Weights of a small GPT-style language model, trained from scratch on English Wikipedia.
Architecture: RMSNorm before each block, no biases in attention or MLP, untied embeddings, normalized queries and keys, local attention windows, a norm on each head, value embeddings, a smear gate, learned residual scales, capped logits.
Each number is 128 + 24 x the weight over its row's rms, rounded and kept within 0 to 255. Layers, rows and columns count from 0. Numbers have three digits each. The size before them is the row's rms in percent of the matrix's.

# layer 7 MLP gate, 320x160, rms 0.254, rows 0-319, columns 0-31
096:151142154137173114123101158137138171155093166158123130110137127106127120099115124136118157094125
093:131175147113143131090173122117131070142128117135147125152128159076132087108106108068116130178142
097:149132162112115130077129140086131130130186139144088152165132113104156130112170108151108145133123
098:153095105111133117135148135134125133148131084115098109162076106169105140136104105140118142111133
113:138148120155161105154120175142135120130108105116157116129128094133115113121157119112103128130080
103:175115131128161142093125138114161147138147119162116143116101155142122129089126152133127103120157
112:135149151151100170085126143118135143134062140076091096097110123096145140103092145191128172170119
101:139116102104100157139114115043119119115153135129112119184131125095108143136118124142166159075136
098:170097163112144166138131134134145095122109171133117181122118108153143130076122133156082109129103
096:129156122129131087163114131128152113164174132128134114136117132100143165156149179090129141112139
095:135097128184133103097116143131116142107102130162133144131104091113110110066103150153126128095118
109:157124145098154129108163109127124121152119127144111083108098112109133091114068162128121177156171
094:120134098102086102098130127173087149089151146070110122174065132133060126136199115112129121125145
096:138107129142117117158099136153139146171096098123128121189100108122128138079133127140147139119154
102:131136130133127138108102106121126124136122148095124094110130101139079113103133147103154134126144
099:089143162120134128133109093154170124132119131155167128132164092121150128140127133154176087158121
097:148113091143158136089100158173127084126122174081146151143058126151161103174127145144143151117129
099:130172133114077095136133123120159112140137122121127142115095135130125147161120117099131174157154
096:133071126099126139116113098155109138100168119117089138154117115122120150107121144131125145141146
105:119094132159132103088134129141154123156084132160165179135113136110144114136139107099140121116121
106:092170112115137117122134177175113158139079129132155135117110128161140096097131137107109121137094
109:115148103104103106118108158118102155129167083111145094124121137111098163100133139113086135111133
109:157097127138143084160126107148127135138134126092126122152146077144114135113112098110125136158136
096:170116090122133201166096139114127134133147112118190128108155107129171154103163158117139103151135
108:157131121167115141157139128100168116142142144130126143106138093180090127104147118089129143084158
096:159152115181106129121140189087138171091133126133133175143137133132130130097138110143098164126161
098:109096117133142102133123099101129095089102097146133124091143127113122114135155168150153146156159
096:117139177153127151134078161124146114098127105134099126158146167141109094164134136149123132141121
105:097124113149107123141096112145109066105149132125146122132123145086118147175105105143161158119078
107:149143138128154155172148150118116137138064101104139081114140124059102158138107142112124161168151
105:145143134091120148126092130109126128098116121121153108130063116153126161120082124138117134099143
098:125155097123113142144092134112114167147100125102140123148111119125106137117120120105106115084142
090:114116149103143112136117098142133116144139107141122147174144102135163144134076168144124109129173
088:143123123135124117093158125104166133121159162104162172161147173112123110121117139161111135132176
099:151131163126159132130174088177110149124164118122161169131126130147125106134091131101144133093149
104:139091083114112117099139111191140142116163126105124162131100091119178115144099066155137153119105
099:107108159142089145109145144146111117136089106146149142103171102129118151145153130086125079157132
102:127161136107113125144142108133109122152128133094143116122168091105121141146131116120151113127098
092:135115126156124166092142124149133132129105113113157177126149163123129100109135123115094170116122
107:096084127146108133135171139127152154142084098087136117129128132099152151162103139158107124140133
096:144121140127105130080150117096115155141142186130111116130136123127165144134090096153121096139147
107:163161129121108098115125160120137109158100131128120117134112136153083173108141145133089127110140
106:118140122123101127143138146160114108158141093146128126148092110149114148099133164108146114139153
092:139145122115170114157112123104160128136072115139156143111107102107143168157134163147169129139115
104:152110151095128169131163108144110118155097112070147085123088136089117177149178151152096168134137
093:101118136142084159121162063092143124146142140104132096146118141128120128106126151152125079115155
098:130159156119146140130179111141147179135102105108139111114131126115108113154125163117097124143150
101:085132140119149137148128123128098140090119137144112196159143147128129097129160103150119174101104
103:136134132211165094131086143088139095143137137122157132128140124134149127101150122130118098147115
089:109158112128114151125098118157129136127107159135127163116148147159135092117185145131065134120165
096:166152140082118126132129134166141121103133155127139130112107099112146189130150145133143121137122
097:192109124116114075105095124139121135117116174116128157143093134114159174113096137148132131164154
099:161160106124160122161179129126140126113124141121127091119121107114096123170113108179115122122111
110:189173166114118166127120153129103141158135137121155109143136126095163123127129172116128143135163
089:170133100175148120117113125135130148130117089153201118090116109106138155118147102136130144111100
103:114146150109171120157146114091193121128149117130132115172133084165132125155134084136100141126126
096:106190123147133152124073146131101144147149111110144074145127122141089110124146159099096139087168
097:118152122150113114140166167095101095096126110156124143117173152092116122121119163123123103179073
100:124091119150151072132135120109138155148166122129129126129147142179131150132130137121108135102127
090:155125120143108111100114114110124113126118134105129141111152125164128149170117142116145096136112
105:132133149136108119154112109152093142143107135095154141164114163146075132130091129118100167130121
099:135117092116107086101114158111142138113105103133132123116088111138107149115083135112103161133107
098:101121126092156159128136092087141121100153154110093124134137111105157159137098139102145114135164
101:167161108159090154171108119089138162146123086128150144109151085144141132148141128139109128135147
099:125095094092124117100167142102134109100087133131134091123137139117134137164138191101087123120138
112:123119102119091119154142130125111121123099130070069141098153139121083119135171126115075119134159
107:142091161113153149125143185123129139113111125093137157150133121124127144084144134132133086133132
096:133156149096146148155113124113129104170149091150151112169132142146148104126103115118158119153154
099:139100108106118119107166077126094140104149138131104137152135119114156173125109149102098115153164
108:135099127125139138095147132124079088147136130087160112135171121171163132070106123131095160122141
104:137118111131138160118174151074151114168145136108150147176120149121132082136161186111096176085130
098:190123130105148093115167152132127105124082147138127138149087148154119094141150091153094165117124
099:120162101102117124109116150143166105147181159139126145115120137139130143132140142123144130109093
106:158159130151124104114105175086153111149154155097129136165114143127123147175137148134070135125133
102:153124156137181127179175117141139148115143150154131177168171121103112145111113102168140139133140
095:121170115114105117181186150112078103117107114164134093127117157144145148161127140147137155151148
110:107126162125171137151105126129123137125131132149165147162112154064146137079111167146127147095169
111:149133120127156148152106138132163157109123105153156140198130137135122094151129131102127128122138
105:141166133129172125122134121098149125162123113168167113136124170123103155133121114117113141167173
110:117129112129138114114176166132119117135121121104119139127162146130105122100092148138149153107108
095:145156094152111141102113148077163134124168162133128159112127118125092125129146104123133098135095
100:144119092128121150138079146113121136121154116079125110129116131149184145106160104163113117133152
090:114105186147157164151107118118162117176154172089120127145126104122129136132146126116097171110113
094:144171150121128116152160123113141110098158138111122140157138145156148135135095150131158120119119
095:106121084145104122141110125103137127108149127136112163150111188112163213096149099124158118124155
103:110141171142097112142105125122087105136138144093119156093127135114151116156134142128151155155084
101:123135114128131134111115134150125122103134130181138127163064168136122090142098122122135106098118
102:139134154116157111118118119083124126127112129141116168122093182111152134136120122151130102138062
099:114144122115131155144129118145112091101154135140098115189165159155168115128134131137133110132149
107:160125067096135141115092140146151151159117078124136142154151122141155138138152172091124080133150
101:105125109117094098153135159157085089087136151128120086108147125150118136119112149132055162138111
099:107131129108145113140112121104131152143172124163121107133144126160117133145112096129131133125149
091:113129131114157115135123142133158113170143135093169124114092133185134099149123129163103168146101
101:144084177104109129101135189107126109112134106134101151124155084082129147110128109130132084091146
109:087131121155123151147114112163133145108109153103162133096128121120103106190137148135141118164133
094:146153109134110145084142079115119140101085132173181081133114124153101102128171154122115111100116
094:106117117166153144098117100144130136098155134128122109142133121118146121150099152105133139148133
106:127117151123146161151117096091142126138136129122132140130101100164129135113138110134115150121112
100:129103110127109118112138134097139134102104135079114146155126107179141125129081130111139137155112
099:131116148129174109154135095153144139150100122134106104133151104126148142119098120131138087111118
101:151092147101141123123121116153189128102118095122215124143143149166123143140125103138114148098122
108:127144115122126193127115120123148078136136137150160199149119134089149095135143171122142099163104
095:171133145126130115142153138139116123122169132118135108178103144123168168143147164115154150124107
097:081111130147090118139129145114114112111124121146153140130061126145172159114170144150101132135155
103:127147135128134137076128135113113169153137159133137154136091119133145126190134113118141117158165
106:129100127150159104084115179125170122104122101111102116112096105127096140119141140140151126140107
104:120137102112162084114126131117111114160131169154134175126120130143113099114137136136128126116165
096:116119166078106124151166128097117159143147125096128112164116109119118141160114116085151139137073
099:137171089156150151171138117130092101119143080119124111120116132127099135134144129093136125111134
099:111153112108114099110125154130135136122144113138125116171118134140154149192157120141094111149102
092:139126179131099136144127103153103118109116130149102141139161139115102117097107120063132124124155
098:125116150118151070124100128126134123099091085129137098135164149164139111114116172131144127110098
099:161180148148137142126163082135123133115125126109153127185128136101123136097095126138135133159134
107:136108132139099144092102096097124118101138082119174119145157118095116129153122165157124113158110
099:137138097161113152122124132160106110116154073139181176101111141122125146108155122151108162115167
096:128140136165110185105136187157161089182120137117113122107123113167103130113161107095107139149121
093:135145123104126125125135132085137111135123080180165146107094097110173136122144117160106068126118
105:102145129120092158070123136108119149115102143126159119130104100124130126120119088110133143135135
089:133145098130145125161132094117129097119087154172125148124096130139129146075153171122076102132106
096:138087141152101114105121106103136121157103125130148128169136162139140147148126107148180135168127
100:121138151144132124109120103098095161139149123170109146126130192136164165119121157149081145171126
112:143065093175076139127098127130118134154132167113129085125129113134118171131169111092117154130108
101:136128175080132147154127087110124104148124082152148127107130126143131106155141151150101099142130
109:144158077120102141143145105158109160140126101148125138130190139131124159117127081134104096132111
099:146129151166105153152126110099142162144135139145140150137057112137121101132115111130119139145161
097:117162120116132145132108140108148093137123182131123126148164130149170124131135135106107110137119
090:118094135114144141138141086105142096133142144113156161119119142126126132119167136116144122131149
108:151147074109156137146112136131143132130130148122123125147119128125105148125174116162078154101146
100:085159132151070121135120106113113108071108133148103155137102071155171156135133134084161131131130
104:130130115126159134131154117187129166115182150075138144128104165164109146151111122119123139130153
095:124128120083157131116123125116096116159121155162131121121156141142085124126165170151143150128125
098:148137163082141135141156097114105118126142070118165150124096137133130147145102107123111147092161
097:109136112137157096142119121163117119158137109050135097154108136136175123140109095121152150095150
100:117121134142151091128130105129112156165128167102147141135123148137111135131107115093104112143165
096:136087164132094142134128097143113137164132153085163121121131123097128151157134157112149102097164
102:090107098109109144169103093117152123090126108115156112136151156147126148105114111083114128166120
096:146086077138102123142159157116130079138113144084171131135115139109159155122141164122133171113153
105:158087158116160181131103087131152108141160140140133117133121123098186100118122117150142131159122
095:155139130114116132130155136122098117102117141114117126103135149102148106158153094133134081147147
098:150091093161175108107104138125130120146127116136164113167143132119124126156128113114154082124152
095:089146141101134132100146080140158095133141143109107156103169164115127158153178176128137122121161
099:160136134116091121149146140101124132153093169124139121119123115130114144126150126139125109206121
104:085132126129121113135104157135127142146104106124152117167132142157070136124169117077133156184148
101:082103142092132128174152135133152125105149129127091148126107153112092149186114072117124153134133
095:122119164179111088124120128083082166109116093148086153132102153140135135142127159148162111129126
099:148095170097141122120098078101139095102113131154103140087154155131098116124135093152105136109102
089:148149130132145140164129118173113138091115185148166153122125117118143132097097118136116167139137
096:134094144104159154131092124143171115138130161112133116112128128122113138097110159159147156117167
098:136123119112132132120152128113147106101170155128110150160133162100121127105157148132121140128112
106:136149132143158117140135140139130163142127104147111133131087099125108094135126129133128087149159
108:173154126096080143131129122132126161107161121123181125135164122124129096138097123172128125149151
085:132121135142149119128098140106075126172135136108135158117104127113135162096170125135092160096108
099:110126144125139138144106111109184099156119119181094172142135122130107098153127140107103124092112
099:107108082095112135136087151178134139147127111130159099086099116128109096158145151122112144126134
100:108118122160126090125171108141123100143151149092140125148168125149106109112140134148173122089183
095:151122115124129078122110111118114137142118106128166174140091116107135149117106106088125091148114
108:128112134100126109106179100137135099115129155142114105088092117109118091105124134119158145145145
102:115120096135156139119184160149150130110112133101129183110149164120114110125127106117116121088125
088:092143094114160135096127176113100112120118101149117148115108163097093093165137079129133123113088
106:161168133105129139146108141126126115133074155143088105138087097144127100172109095156116118088140
098:093127126164147079121143085149113117092145151158147133135137171134114110115139116115146104131139
101:087141130139130102165155130094157153132157165109159151169157109172141113092085140156118153117133
099:086156112147139150110123144147115113138098121151140116150174138097136138152117141121094125146180
100:168133139133129124126138143122130125102114142195114109132123097101098146088115120088132142090113
099:072147145151101100142074200111138149104126157119149158124119157119124150104127128111119167117107
094:126133153097166099122131082172098111150139112138141108108131091073152116142114129085125144126128
104:103156128118126153119097149104130142113158174132144145126124125161118100094165078166118146150129
102:159138132152118114143129177109115120163134155081129093168120134112089150136133146112115117100130
102:147118137101121100111149121135127156157136135121125144114111168112149111160121152147095096176130
099:157145133146116089112165124164124146181128131127116091120105059141097125142109123116107100130114
107:135141096109138112116134103115149153150115097155102168122121150093119198118126123101143143097137
102:150141162120140159157102124147122122133131128136133088170130077127110176120108110146161132121114
094:133165106121172118184125115080150136117156140120159143118149114159090088128121146139134133169124
106:134137141097122098121139124163126141136107175073127120148099097148140115129175161111063149114108
109:126140140150138122114132149120142142129140124145109104112096125114140123126150128141120158138105
096:085144082158163137124087114101141089104138151112140105110110137154129120116141128120170129103154
110:118214095119137166151110139120141082153137156071177111135083126115125120125137120145147140133143
104:154166105118053115191151153129118150092138147154081112169107147079111148136160123133119133158098
099:109125137161114114115095138138116073135152145083138221132132145130172143132141141115120176128183
100:119084149132175130141186125154175139117088106119131105151093148168174095103128111130095097131159
095:138134135149157132114127147218122115107139113132087122096149138133202087134096111164159132115138
101:094081145121097139138117116127126120111147114131113176122135148105153124151108121128124144083117
100:165139135122108075106129121100153104136140117175131154166091144161147096119117122148137145107110
104:134107150113135116113145125125150137118120084138099134116109114102112174180120114109147157075126
099:176129135184135115096131133149134138142113123139128131105117125133144158136116135095167149123095
103:140143078132084124155109095121117118099130136160138104161130087118117126126142130154096133147152
099:139153126130153087150153161153163177127115088143139137140150150135140131108152130139136132138128
105:167094129160143122162134106125137087122113099127158132163120137171093132130112129120119101170116
118:099116160096119140128101136131142155113142103164132124114128114098171111141110097154145097159108
104:194125144073116100133174146123139152131132156167163172130145106099134149114159117153165077149101
098:129078104088112175129086165112127119135091078148071103144142126084140130139139147156102167101130
102:140136169106125125151117143098080135121102120120115145143146147148159141126098114124171095160150
090:186113162159104156182149174112106136142160088115117140120123119135142156127152090091107086128102
104:082143147136134144133134110088134141114108097147127088134152139140135162084115133138174113150166
087:115094171130118110160107098192145148102123141131152153093109119163128147118116097147127141158130
107:149130149158109142117131150126127087129131084131152148132143115125149153159121101121120154111157
104:157128121102158137140154139119150120100083158158121131109076155138106134148130109208129137128149
093:135139148149107149123155134141104140120057106082157149084120190181116105176106177139085139138143
093:149155135110128124119131105111138107102164083173153100159127129126133139122139132153136118168149
104:098164112126129118108113135116117092188120118119174110111146151140116143107160112129139132065110
101:131141146141175120122128139128145082110111169098140157151149136109129115125119114130094138161120
098:150160141124128092172074157092114119121113119108154160129102119134099143155141085164169115102112
106:150136117125133085133122128137174121125138143098123135119114104107089144169140185129137159113149
106:136144145128144100144129164120132135150115088137124170134147140067153124096119143120105119099121
098:119133066120165140131147111163141099099115133090166125105138171093135143115126135138131117135146
100:157160109159142102136150110122147115120146151092123172106134088152071152126107142179151141105100
093:086112176144138124151146115098162098111148101129166110164118141063138105087101085116096146168123
105:080089122125111123124073116119117125150166114089152122142117128111058132124156161097104110136160
100:100117132136126067149105119179108171134137081124126118146142142158126131107132132096144135109191
097:127147138174109082129150099129100074104117130129120152114107097122120144093194146105099101076155
097:102117113158119099099097147157078119084147090136107176140065172171147153142082119110120087132144
096:187103137120126127139131129144144126070176115130160187124137141100118107159110102113113134120123
094:153137106106168145138122146116141151090116142101151111128105116150200120125148101106110128106129
103:116139088104111080168153102100155128161130122143123096116144131113100111132162106130145151146152
096:122156109141121149187098112114152150138116172156166122093137120094096110094150140162162100123121
096:155088118136125097152120124149137147107142147093119137145143104131137167116099146152139194132151
100:126156103116117163141106109135121057123118112132115140113129183117144078132148118125128121076139
092:153116134157113139114148116135141153110125107136100150123146122131130134080115115126080142135176
093:138136131129132109160101078111170142135128086125111155141106135158110120114154078113160169097162
105:150124114164127145165108124142132171135110122189133136118132146120105129093108147126111130127110
097:087116097110124195077127085110102153119125102112151118161155103111081125094120078144113127106084
089:132148098133114122114122100134172152180122130143120127109114152137069150113108165109140121116108
094:110155121091108113104147137163105096157102135116126128140139148119105121095165123108185067164160
103:142164114159122117124098128086150120171121069097100112132111127111126135097153140151102112142138
114:146082098122134140094161118105123127135139149124138106142139143139105154152155120124161111149107
102:139122136121077140143078109129107143126108130085104120115092095140133098098120131129115118187143
098:114153136164110163126146124130107137075139112171137118077101168132109110177075152122091167128137
108:063142128116147152147133138096131115143106144126092093106118086115151147116118127128134145118110
094:130117131135106113097124157165210121108126129124098141113157111117094137139169079140164090126184
088:130109145083164126156135152109130119096172144151113096133105113085160134118125133146129097181160
106:112141083101127110103092087095150170150153117122106131118165085162165160114151169127167089145146
099:143128123123136130140112108132193118122102141130137094125150155168095186144114150184087093094105
105:144104101104111156117142127085131107109115142112096106142119191132107109101129115124104096114120
100:098116145089110102108071137094119129140179107140096123126148099140125127127113120118145127104156
102:131104164108156119135151114137117150101101112175135133102128073165141142081155076095151095155092
100:149157098129141118103106112135123135154134134168151128133133124089156101137097131130122156126139
111:126167153135128153137105158089120052156078149152127150127119121098142101171107157101125096122125
101:139105150103128144151124126156154116123101118126170132114143096156132129108172130114135121145135
091:078153133139137109097111149162120056134148132154116191096146141101108134131115161159137136122190
102:153178165125131130112179169101125135099125120127128156157126102141114148176166132128136113115118
092:153123123132140170135128115095090169141129125112129121141135126141077127150144154161117147120105
102:139147111157137150121085144105105089142124131130154115147167107146086134129149186106087160074138
097:123090129094125148116148148073127132130083133088149123108112117146155118139121149137122127129178
099:133108109123132113144120131165147110134106141156136131132088134102117134103129106125124116117108
088:143156120098124141151129083098166131138121088150149137106160104152108132120138156108120130120155
101:128094135141109130090118141156120109140167126089114137100149125115118112068083107122122111126133
108:103141103173135135157098109121083128166115151127120150152124157142125128109146132121126102111129
092:114123135127142110111144120139145102152126131125158094128122145144116170116125119063134149146158
104:147139138126159134098110129109165113150103151175185158107162118096148106130103177149157170117118
100:152111115106110122161093143169144114126114124128132143151123139142155127118164098103173134132166
095:163143144126166099148147178100142137123148136127113133175141120105110132105132140136125121132110
101:168156128154149155115177182097110149175102112109107104144128109158144126106099120120085116149150
101:143127126097181105112106134129106157111122150061127080186150135113157174146110078157164153132124
095:178144101119136104124101138153162150126177122125090100147164105120089123143141123104109123076115
098:133134088135157128133115102145100107095147123147131119166144150147126131118081143132130153093171
099:141120105091107128135127160099141123085148145141144120116123104124118131120092164097095144123152
099:118116144072107127139137147156121117150158083110141146095150138121128107115103143119145116132169
104:154147136135129184144169150111112126135108097118096106148143077121170096102090153124109131129162
079:140135132113150116109145138122106134128162115162162115114106123109166096146146103136133159163110
098:098099092146142145087092141141164123076149137136171163132096152133134158127139108096158119154150
094:129117159129089171115119160103141141078126136105161138121149134111112122128131168156133073150154
100:128125136098139122155172094115120108129134084080148107166168084099108129110107137104141105162145
091:119140077121107071130129126113173115156131154121153135165096181108152122129141148119121120112148
098:111144108146106140108116124127139127126094135137203049157155120098139114150108120159134147117187
106:153102142131113132122164133158084116131143128101155167153132182140148114141118097147162137066104
105:115086132187139091069106159112138089118124100100116126137123107130113126151152096136139141124129
101:134101144147076111168160125154112094124136121133144073148149120122140143168082141141106097129135
103:151142110120175109135088123135154101101114120100151107092122140111125090145137130177075126127102
104:101134125110088142118156104102131116099125134143171128103127126122134148113107105101133118159135
088:147162130124090124142132108111152137131132102121100119104175177093081097138118124079136146114151
107:098117115102139087145162113156170119123130114104180124112137130143129133140155186115135143105133
093:151127137121121162144138131148126169131096138086122126147183108141167122127097104129153155122099
102:142100103158153127141126137161152103072094118143097115131102107110125126150118114121131146120170
100:124094112133139131108122120116169092113094119089123179130110154126132091101172124152119128109126
102:113088123103115111193124078160108087084146173146139140139165136110130107177121167173123130125136
096:124113097116162135105117101152129094118087141126127144154094130112148138151151165119123131176161
097:089124132150104155129132088149135158119124147099116145114116162151126167120122103106114152092098
107:173135153136138164150148123120154104115116138121099125111122140124130137137106164099112123118112
104:109128145168152161126156137135130160118123148125130121145131091108119154133135107134093131155146
099:098147079134121181109110136139168125135146187127135128135139178107139114064166092138157156154100
106:116123150153146138164165135124124183121093105101111140140126149082143132126144129167134150129107
111:127155104119088132103144139149114114091128104138102127113151144124106122096160078114110156170113
100:120139109097130112136139113091117111129122063108124163152138151149112076143089110097137160155088
101:138142087153126082117110123105111130145093123135098108133121102135119112111104129120136135185141
106:137152097135160158114138096098131137132147103176155134130140079108127141158124163147148114175116
099:126131121138122066146152158137160162099152122083157142132084109114160104135160163127114113145148
103:108133092113124129130145122163109152082130121103156118109096124149100128092133143127103110087115
105:123073129095130125095165119164121085110143143133104126125063097120168127126140110130124129150099
106:153111105126134137130169095112099111108101122152135102158093094134119118103107141131173184158160
108:133149067139180106102154141130073134114121148107108190125123173132116083133140109117139149120146
104:100130127157165104136078139158110183154101111134115171094104109151114165116128097127126130138132
093:141116130124147137111139095150187122107110165109105124118157161087109132116141092156124132101158
096:107122117149125147141105129067146130161128149127120164140117122134154101158154144145051154106150
098:156131121119139056184137104179133111095136145092093108128087147142130121127119106160098137111094
098:106155119154143109140166100152114142115089115128118166121128095132095114180138152139150160150134
098:173130114110107124164150069124136146145120160109119150124154104130106097117104138093120112130137
089:141114139095132143136151086123143116099100131114096121115157110118143102141190084137117117129100
104:124121150112117090133111087126100169140117084144156108166130128132151151136118087137130137127135
091:118170123116130114123123085104075139162141133136151110119137065110131150121114114119134137143076
107:089111095167135115143143137088135116135153143069104097125081162129100140085152137092145148098157
105:139133108122141104113107158088139144122144132132123146161144138112130092153159117101136126148138
093:135105100117140142132141117140135110128046075105122127087099156115157118101153108126171144127078
093:156115116137119156127101113107100123163122131144142166114103106126142125159121135162125106129105
095:116101157118141120171117146148157124176102091092096122137137161111103139119121148084098124136155
091:126114159127116163127137061120101142095139079152153126133120133116160088122148164169142139155122
099:146147162108120129156147161139174103136145118110126114109182126083150151126143086145128131139177
102:127155061105143140155135108138100140145111091125141102131112086164175112122112167158119134185138
106:148123125093103121127098127070181177135139096133173120144097115126101129122138092108116141126153
100:116113102130103143118132098141146101100146137177115106145121153121097118061089114094082129109102
093:123140152120123119192152159107123108124112117150112162135133122140132171144133138095114099158142
102:151114136151143081101144101124139129143151110111156091140156117088145120121136131137088091100112
108:161095125128152167102131113130131118110129138126174170086136112116124134146148126100101166115101
094:112146138132136133169105164129180107147122106154119119111158097101103084145130136106109083157113
098:058127156159134129152108114114140122128094153152144109157118109107093128132125156125124170132116
102:154129157126129107135111148103176128124073110109113129119120125144122113077154095150160104129139
115:146143088121126104131168132174114126120110119143086121144101079129106088116172105088127141120137
103:114092125131098104122159148155137118122132093131151188110165111126142153102133111108112144152138
105:126160133116095157098199142135189085140162075132092133126132131137124164143112138146089125137129
091:148137110113132118140146094132136113103108133136135132165143138100109162145185143119123126071129
081:130100124120168132133156141153092108157132082141142155129103126120183147148075143091185167134188